Part of a small language model's weights.
Size: 14 layers, 5 heads of 32 (1 for keys and values), MLP 640 tanh GELU, vocabulary 1024.
Architecture: LayerNorm before each block, biases, capped logits.
Training: a variant of SOAP for these matrices, 153M tokens.
Each number is 128 + 24 x the weight over its row's rms, rounded and kept within 0 to 255. Layers, rows and columns count from 0. Numbers have three digits each. The size before them is the row's rms in percent of the matrix's.

# layer 4 MLP up, 640x160, rms 0.101, rows 587-627, columns 0-79
119:116096133123168112144123143144156143139167127146135151140128160124092110113164122094148089142173103055146131137100142158109135165137121102098109135165158118156146130125130168131146128097144099118187155119127107094122132170137139156137148142
100:112114138140142145101159115102137111160126125087180143109163127161146109146105110132134119142132120111126159119136146129139139118166145142098106098105127083139128103085159161138131121127152155099126119120153131080157098136092109081122145119
095:111132112124129143099116147120099126129135120148134176160144157137153118159155082100174170142191155124193121149107090118086112103116159116117106184123129129159120148085115081094140140128125103134121080143135105119111126129118122137107115129
147:121141122111151124139113124112153104204148155079148087137107148135127111098166105143130079128133145066115081180138105116136119149138111134130135113089153099130148132164152129161142138153115145112124116112134177141115107167109114145116111146
084:118155121101153118143129160124089117078143098133102140090121130113075131144127125116123132122105097084135159160143111145155139097125131106100140174094101119105098157155136114065127093136129141110127126123128121197130164159130157141127087147
077:170142161147138129115106148144105147124129094151134175077106141152097144130154156102134125148127090125161052093111128186189105119127100136143082161114116144123142140131103138101090115091104161128133128146105086135162134108139109137135096092
097:133149159135139156119128132096134118173119140129172143122119146113129136137145158106148122092196167092167111137107144124096105126091141133103135099104136115125135124118128138125132153127125094136130153140124173172182124147091162129122089122
105:122109176131126129111104147129134117112128141130120130138140129119139166114147140140157127113119168089148119125137144143116140143133108105147136143138120100141130120135126151094157133150118115122103120145117112104098063157126153094134134069
099:118134099128149155134101155157111107113106156135098112093102115151128135128096188145130136140135126131137127098134060173120115080108130132108125103150137092113144080130093116095150132154123133137131167155117143135146131145132133168090151171
106:170102110142142126137149129150124139094142123141138140143150137142111103104143133108126097148102154133159138127156140135103090098123119188161118168136099138155088081145133138129102111138147115136155142159126159151102121098135163149085085124
094:136111130097134133108121149131090200144147116124116108139162117131100161179125119100134109058119171153075182128153108129140132097140128097096074137127126104141125124140115141113124143096083132144140130104117162144104149156143117180148116118
094:108187070127136102135118141121113139102160164128149113132115132146169156123121122127105150131133119108121174156108124158107156090095105145153128135133161159108120132150150128124109103153089100138110100124154101108169092121101086124123131145
126:121104109137096180125130118080135125118115111077139134081114120155142106138161141088127152108113104078088060119130135127129152161132146150124103127143108112140173107186104121138097164125119148125160164164179135106102128099127109134101146099
103:119116164148142135134117107120137110130128138156168118167148149105131113104131147120115086104131114116154155123114109100129122138150099140165132149114095108100149120139125142136146113115106099130192168126135108090143158189128107148137097099
105:119114141146140163126128118153134152191113123141166091150135181090079096094149100127137120085154134111125142165141136165094126147107157123113109113093152137146153123144096129118148157064132124138109107150162133095126161156150110147150136142
100:146139141077109105158114114131120105150164151142139147159079125137083196160121090120134127125132133105134116123120130143144127161107119141195116114162102131095150109133113149112105101156130085131127115114096115111113104153133142159144057125
096:119135174088084133141139107112128081141111154136104088085127090183140114156128107143152148129115152137095128117188127126129137112152123090149127144141155108132166148112132170126130127110123163137107128148093104101085138150135137110101086130
090:113132150122138163117097147110128148090092115119121093141164095147100190111161163097128123100128123120132107151127133158125099182107152125138118146102125076131146125119174088159095114132084129113119093129126125142174114120162154153128099168
099:143150123093084134126100140125124130126076134147157126108121153105142109130147143108104108120094151159117133118128157096168102118138160117111120102111127108136125142126134107106123101132106151146136111091146135107124120174119085076188111181
104:132126149134115145100140151128133110131140116162166064109150155119141116129125145130143119088180139087129158146129131152150107136082144136127095085142110114168129165103114151101144156104120125109115148077163154127103140164111181064129170170
100:115143138156118092122136100088112113133102128114156116109100114123111112129130117118151140138167100137124125074125102179119138125108136122120159156063150096145123094101140090145101107132131157153160157134168072140119141119163154143120146147
100:167137075128146136102149129129113134184079134108132175137141149167107123123134126118144111110127130117125173092131117084166149093149086129134122121123154160166132122118146093124128130132118135119155128115102141073130173116094116117138158143
096:136088098143114145147147101080109062117137114107139140095096145183161144138136144094151117127084112161136100152162141123087145118158090118107122125129106093148134121154127134121105157072128047154116128145105129145153146123174151154139133109
098:098153080152094112127134100157139142116112116128129127140124151178132114102113137164127138163155134134137134114140162128163134108145049138098166097098152150120107122125142131121111130099115106168143131068139085098125118137095122151145131105
103:102141189130154139153116114108152146134097121129118136133083091108137172127092077095120130104118124156166151123118164140136127156089117159088091123090172111141106163132118106079092133132121098133130150146149126132139149136159118097133131180
096:137187075116136147135181106102149105104161155113089169091137142107096110084156115131125157121111134176142140136177151142085123142125107111136169128137180160148107124120136080152123122162116127141157107106087143084136116125113128119109156122
101:120154118144161137117125136140125102187124143139108137095141125189116132112087122138113118119164112133149099115113101126151084122138172151127143155114126152151114175105160153108161109084120096101126112173094140139121084119141127135136127112
105:148148144167129118139133114113138167146141175152127112125121146140095099150153118120102130145124113094134086130129138147179172161096101089110122120143113150137143127158090120114123093143114127109146104159119135122099098121109103193194136117
109:104133098116100134110131162162152095081148124101163170131127148131121090148089163129180169080155156144119059153120114171144165102105145109154114131152142132104078139141113135104095119152132139082118151085147173136128106173129153155128118138
106:115139139091126102136133092099105126127103090149144135138168161140148120090103118135115133160133128112139097122130084146120162101123124108108123139130157086125164100116126164163138141169145135180136152086146116092158098138115160064132080113
128:165128168079129147144095101164166123168111143107122143098111101137109123148160113105131114147112117123093110124135121112141132178105132126116156102137147153160152149109103113121129096102140158146110118147152109156157111153135115164140104112
109:143100144105148151134143136175168136081114164166158160133091138097102127093114153103106132083166142125110153114181102146074097130111133131129164121117107102133147094114145142116133110146160107163138127130153166126136139137142141122104167155
096:128118080137134153140125135094110127132124119125136149110121072120115127117130114142151110102157124125165076128142101172162120134173161110158134117135114117102163124126180150124144133131137115110145164154160144183104125154099137139110151121
101:153157143123152169119113122106084140108110129116100116133119159106142046116148108127144133181124153118145114125149120126182104109147094165144173093101063137106158116157115109150125112085135113124122084086136118151135131149101137155163090111
096:136143114147103139157161189093182118098121064165126118124173149118137100092148142135119135090111096103150128131126089117127110105148109128112125142130188130152168182142106148139120131111144115111121080118121148135153166102121113113097124121
092:147124131065129134168178122129143124139112141180190110067129136124100169089164145130130122138114101126150108091125117147142155132129129156092112109108101130118105114101103148161109129107139143160138126091112117138133091145145116067124123141
117:157102110119097153146103148155125133114132124108118102130181180161080114091172083090159151125122146124104132147125144161104108127109181114117116127094168160163098107135119125119129126152112112124102132156132140125161081166121142159147131119
085:140164098109135121120176135146143121144094121087098153116137158131122110105101116137157104146142181129111112163176170116144091125146096142113133161148149142115173133150127113064119120164114090138127123108180152125119066114131093125130121118
085:130126144135141115149119167133097097130145156121163130130152064116117091120169102126079121130130164131158115106141104127137091135139102162108147091126118128158098131142091079165087109161142113114131110107094125104106119133093147123137142114
098:144116139090152143138121120122107109116118137094122133068102166142098127135101121130148124133153097167096143126126130123108168153131128077073138161111133141153096167141133158132127179103139162090157111131111098157100185135158101110163113122
100:107135130095106146131120141141158132080139110124147139143110089153129114111122126127102153158126175158114180142115142137162119131114168134179134133099147124074076106123156133135091117144101136117110135091186133165137142106131137094108135128
# layer 4 MLP down (transposed), 640x160, rms 0.0882, rows 587-626, columns 0-79
120:083157157126130108169160147088116091100098151100133171130101136111093127133087111103122116124098112151071108096112143123120141095092113162133096114120114121117156154163160112098184151135126129137124122161159121128110108117128115084131152147
093:113108132104097094117094132142154109109113127162138139132104116144166171162175162103120134140159178125128132142173126135136094140116149114158086115134143142107110126140115145119075101102135101119107097095135167126106135132169147162109064127
099:139097163140107147115136126147114178122131128121124106176120143159123144165128108152121101143113137093116099125089134096123108162142124119109125135136096090112095120142121116103193151129149192133156118114140112117096179090120118123098113080
118:158155111145144114108119152114071122134149131102137146117100132126103102094099118133113061114079131107127145144103097159100097119180138108106109149119157113171148142156084150129138162173107137149138146135163124140148081148110141108103104124
092:126159109151097125084112150125140126142102136093162136137086109146125103128101108104145129126083134157123085132108135098101147127124137117150170088176107136158111122116107118109111123153173071112169084154168099114099120143123084132137183142
082:153175126161107132114106125103122121111155100130165103136146135151138069132121119154115113060140149149159119155113132133124087119147168082140132106098153158137137130132143127166143138115142117154141111138095171151115137137123141102113115116
091:132128110152133108078169097113163148134118151122110109160164144114146139102145116079146144137131086157130159096101158057161146094165162145119111120100110106138089111106163128134074161144133138081127132174088108108121114162134130096116116105
101:122120154136166173131144168141159105104135120105139121117122125115128103144183101151128119137133135104132123161110116086147129144130138172132140081150106143152101097110135141118111150141104171132068151141121081099113105160087121124123109144
105:122154099104173120153136153145145112132173115144124111112133166142155140152128151134113151160174122133129096145195134146132142154133138140120139144137113146090064177111152137128142113111149109131134105113151112134152089168114172107134146130
112:100128177129110155164090121055109095155105173122115121109123128140108172147123154104104131122134121111132156129107112121106157134141094154095108127138162118136156116134117134127113168097147116117094092126134146110137162132117113130114152161
099:148107127161116087085141084152155120153159131142138165113100075125156136136127118133135146140139120108168178110158097109115139144137154118133102132124101133126065091093147089108146142190141135104142082146157148115091127096140142091123149137
098:102159122135138107138130132138103140128127131186111113131129161130128109114136157140131113145109108143155076112139108144073126141117088150126125132152158151120142099119148160120156102054117152081110137080141120130107156130124123126105154150
114:125069083132102093145095125077165137140130102111106155097128156100112144127129082122117133125129191111118071111106128118150166119148125122146120092147108126102137108136127133118152179084120131125155120137149093127153162127122087112108112119
089:158114145099105169161154159125176149127142099097080126132121128107133129131184099092124072144127116111131125149115115088123168124138110155114105131142160141141135129112132174089128123120148132147118118141138139119162113111136139129162139126
100:171131134159150077108116168140102102128113138124164175110139088167173142123099141129149103169146095130119140106159119091132115074146077137153139137126109143115123110110160119155119145192122187083099128172142168109135125111120165125132111131
101:147134119105157175166133132143154136119116185159182130111135135070094133120103129182127155161130097157143138105117076129101108116094127133130128132103130163102132150103162133124155128117129183140124116127144112111151144164151097146148150096
095:099135154135086114105091078128122154114117095132085143133125145094130172149113117123169132174129149130145157147104130124122140126138113162159101174117138162117125144141131135126108120118057147080135106144091125130145128140119130116152141144
096:167165100122126133152141104114137155195145101112121193151142119139091118136124146134122128146128124094115116118128112151140111104123104163136140118127105169115112133122144145123116151139122137155129135113119153145112116119165135167143152108
105:149117115100118163155112147129116141118125121136138133099150117130105099141162109158072124109085133156140113138145171085112164103161174144161154133152142142115132103137099157125111120138153088135134102137110082125111094154081098084113132127
100:099121125129140112135177160144154126102095094144149099114141130086129088143169100104128101120089109101075100140123158127168137130082124130101152133149096154120071127124140115144154139117121084145147115091154100095120156113170103139132116085
097:072082134122136161137142124144141134124125124146148120098128115156098115134127097115179146140128152110122145166099139105114151121097107178077060087194155108091105152128143138089121131129122106102125174095134114119122110114101122126172161096
094:120155091109112108159138131125115114106129083118162124097156131157099127126127076113127155148096112097156100133092133128141105116135152122104118169114125171086116141118130144127128124112134128150139137130101128171131087103140078111096154154
089:145107154090153135112151177113137164108135153126166115141151113067148078156169162122136149148159107089128142135172146123184126127131155140133119137129115137105141145097157117141109119146111109098136134143140141061159131092101138115135104135
091:102150153144124126115122147130171110117101082148137106125102091118127128145088138106151108113125102118124128144142139138080120127104161119142109085138142086129148154154114132128139121116156117147110088159133137129116136137198056093085141119
112:124176198133129119100157112097111171171130174114126106086080110131164160178131151120130116135141129143088161132105126125113084100144102109134166122117136132112103127163153146145129108056140126135146133130128144098123136153116094161119112139
099:137131166116122115159126174114130142125113103155164097156136146135155119112113156150090139140110129111137154092154144137162160139175151158104080106169126170175110134095207133131176099123121096131125182143131146161086105132146124131088128142
091:123135164129111119110117146142120119067113106115138142131126122147135138141138072158169098123104146152084181139136150138084176136103178117152193114100141104143152118129105118128097113099127115131139123107082157124169110146095160153149165150
102:117131130132117087106158140098140141132125124151124139104075142107152125100131179096121184124125129173076072125130148107111104153114162140103093131088142116117117118119134098135124081082133115119100113117156105106112108140152164084113135090
113:158129138131112101134098172142090126132130153121098096148150118112131108123126125120177135090128129120115100138140116108108111106136186098118140105130137130122135140176055144088117150145147105102136155121155145132130112113109152126114101124
097:113118180183149144133079159111123130133141171130119131136137113107139123158090180075149121116146137143141119111124168128105118151121159153143119118135116168135122106132138119113096126119143113109122131136117140135161117105153137155149185140
116:120113097164142146156159150112147113098133118086167151148183120103098116125106101148120141151159133175128161133106128136100111089132109127116086099108130123157113103157138112103107118145139118132162117125112109110120149106106092127150159123
097:164107100158110182153125122094131090143089114094075098142125148151137103098099104089109145108099100129120118117104119160098103084129112129112147118139118147109095158141149130143105120109110157144119105113108131110085093073146132120104152134
093:119138196092146149135142107106150128110182115158162092131164155113116163108145123114143130092123106118109143128149141091106151118120120132118104154091161147096096142142112150137095143106126144121098121144113103140121168119147126165147116171
096:115149084116139128153136161121106136143127146098182170147109097067094125124093139110138124090120130121138110125067124114103107129124151137124120115136161088150130116149151157134147158123151111152138129164147160060140125144091110118087126115
102:093138156142157157141112108152121157139114113116156127140132147112099110141095122133121116121087120138115141158138127111123073146137126152108090147156093134110147135113105179075109144118083114129141148120100139115120108107084113144093148145
095:081127119086147105110120111144136145091134121130152124140187122131103133130165139129123167117164138106110133184141108143126120157126138092113087098132088150079082150118154131134113096137135125154099075147059109123128115123117149105132125121
104:114137171135150083133130132122161134090085119142156147136152117133175141132150141098122118122134125131135144099126149091176163145080194148143134183135112132121106114099183162163113115154130083142092116159130131132122127102148087093152122137
096:135146146163133109115124109136090140146101145146146143123117103155169142111117125172101150104145129097108093110127145145154128144120134153129111128180126076111110143139157137129137103191178086090119141128100129193080114133143130139123147114
091:115098144157144132131076130150200134134086126138162105162099147113116142110084113128141130147146153108116110110090119153106158129111163108146130100123108131103115095142121159117138110082147137143146152152121122092142132099127110148090124113
105:122109129135119141130182140126139137148115110139121126106108154115110184130128113105086120090151123153131120144107127106106114151127118097117177118102097139066111107153117176130111127113135122168110126087146111143080138121162130118134155139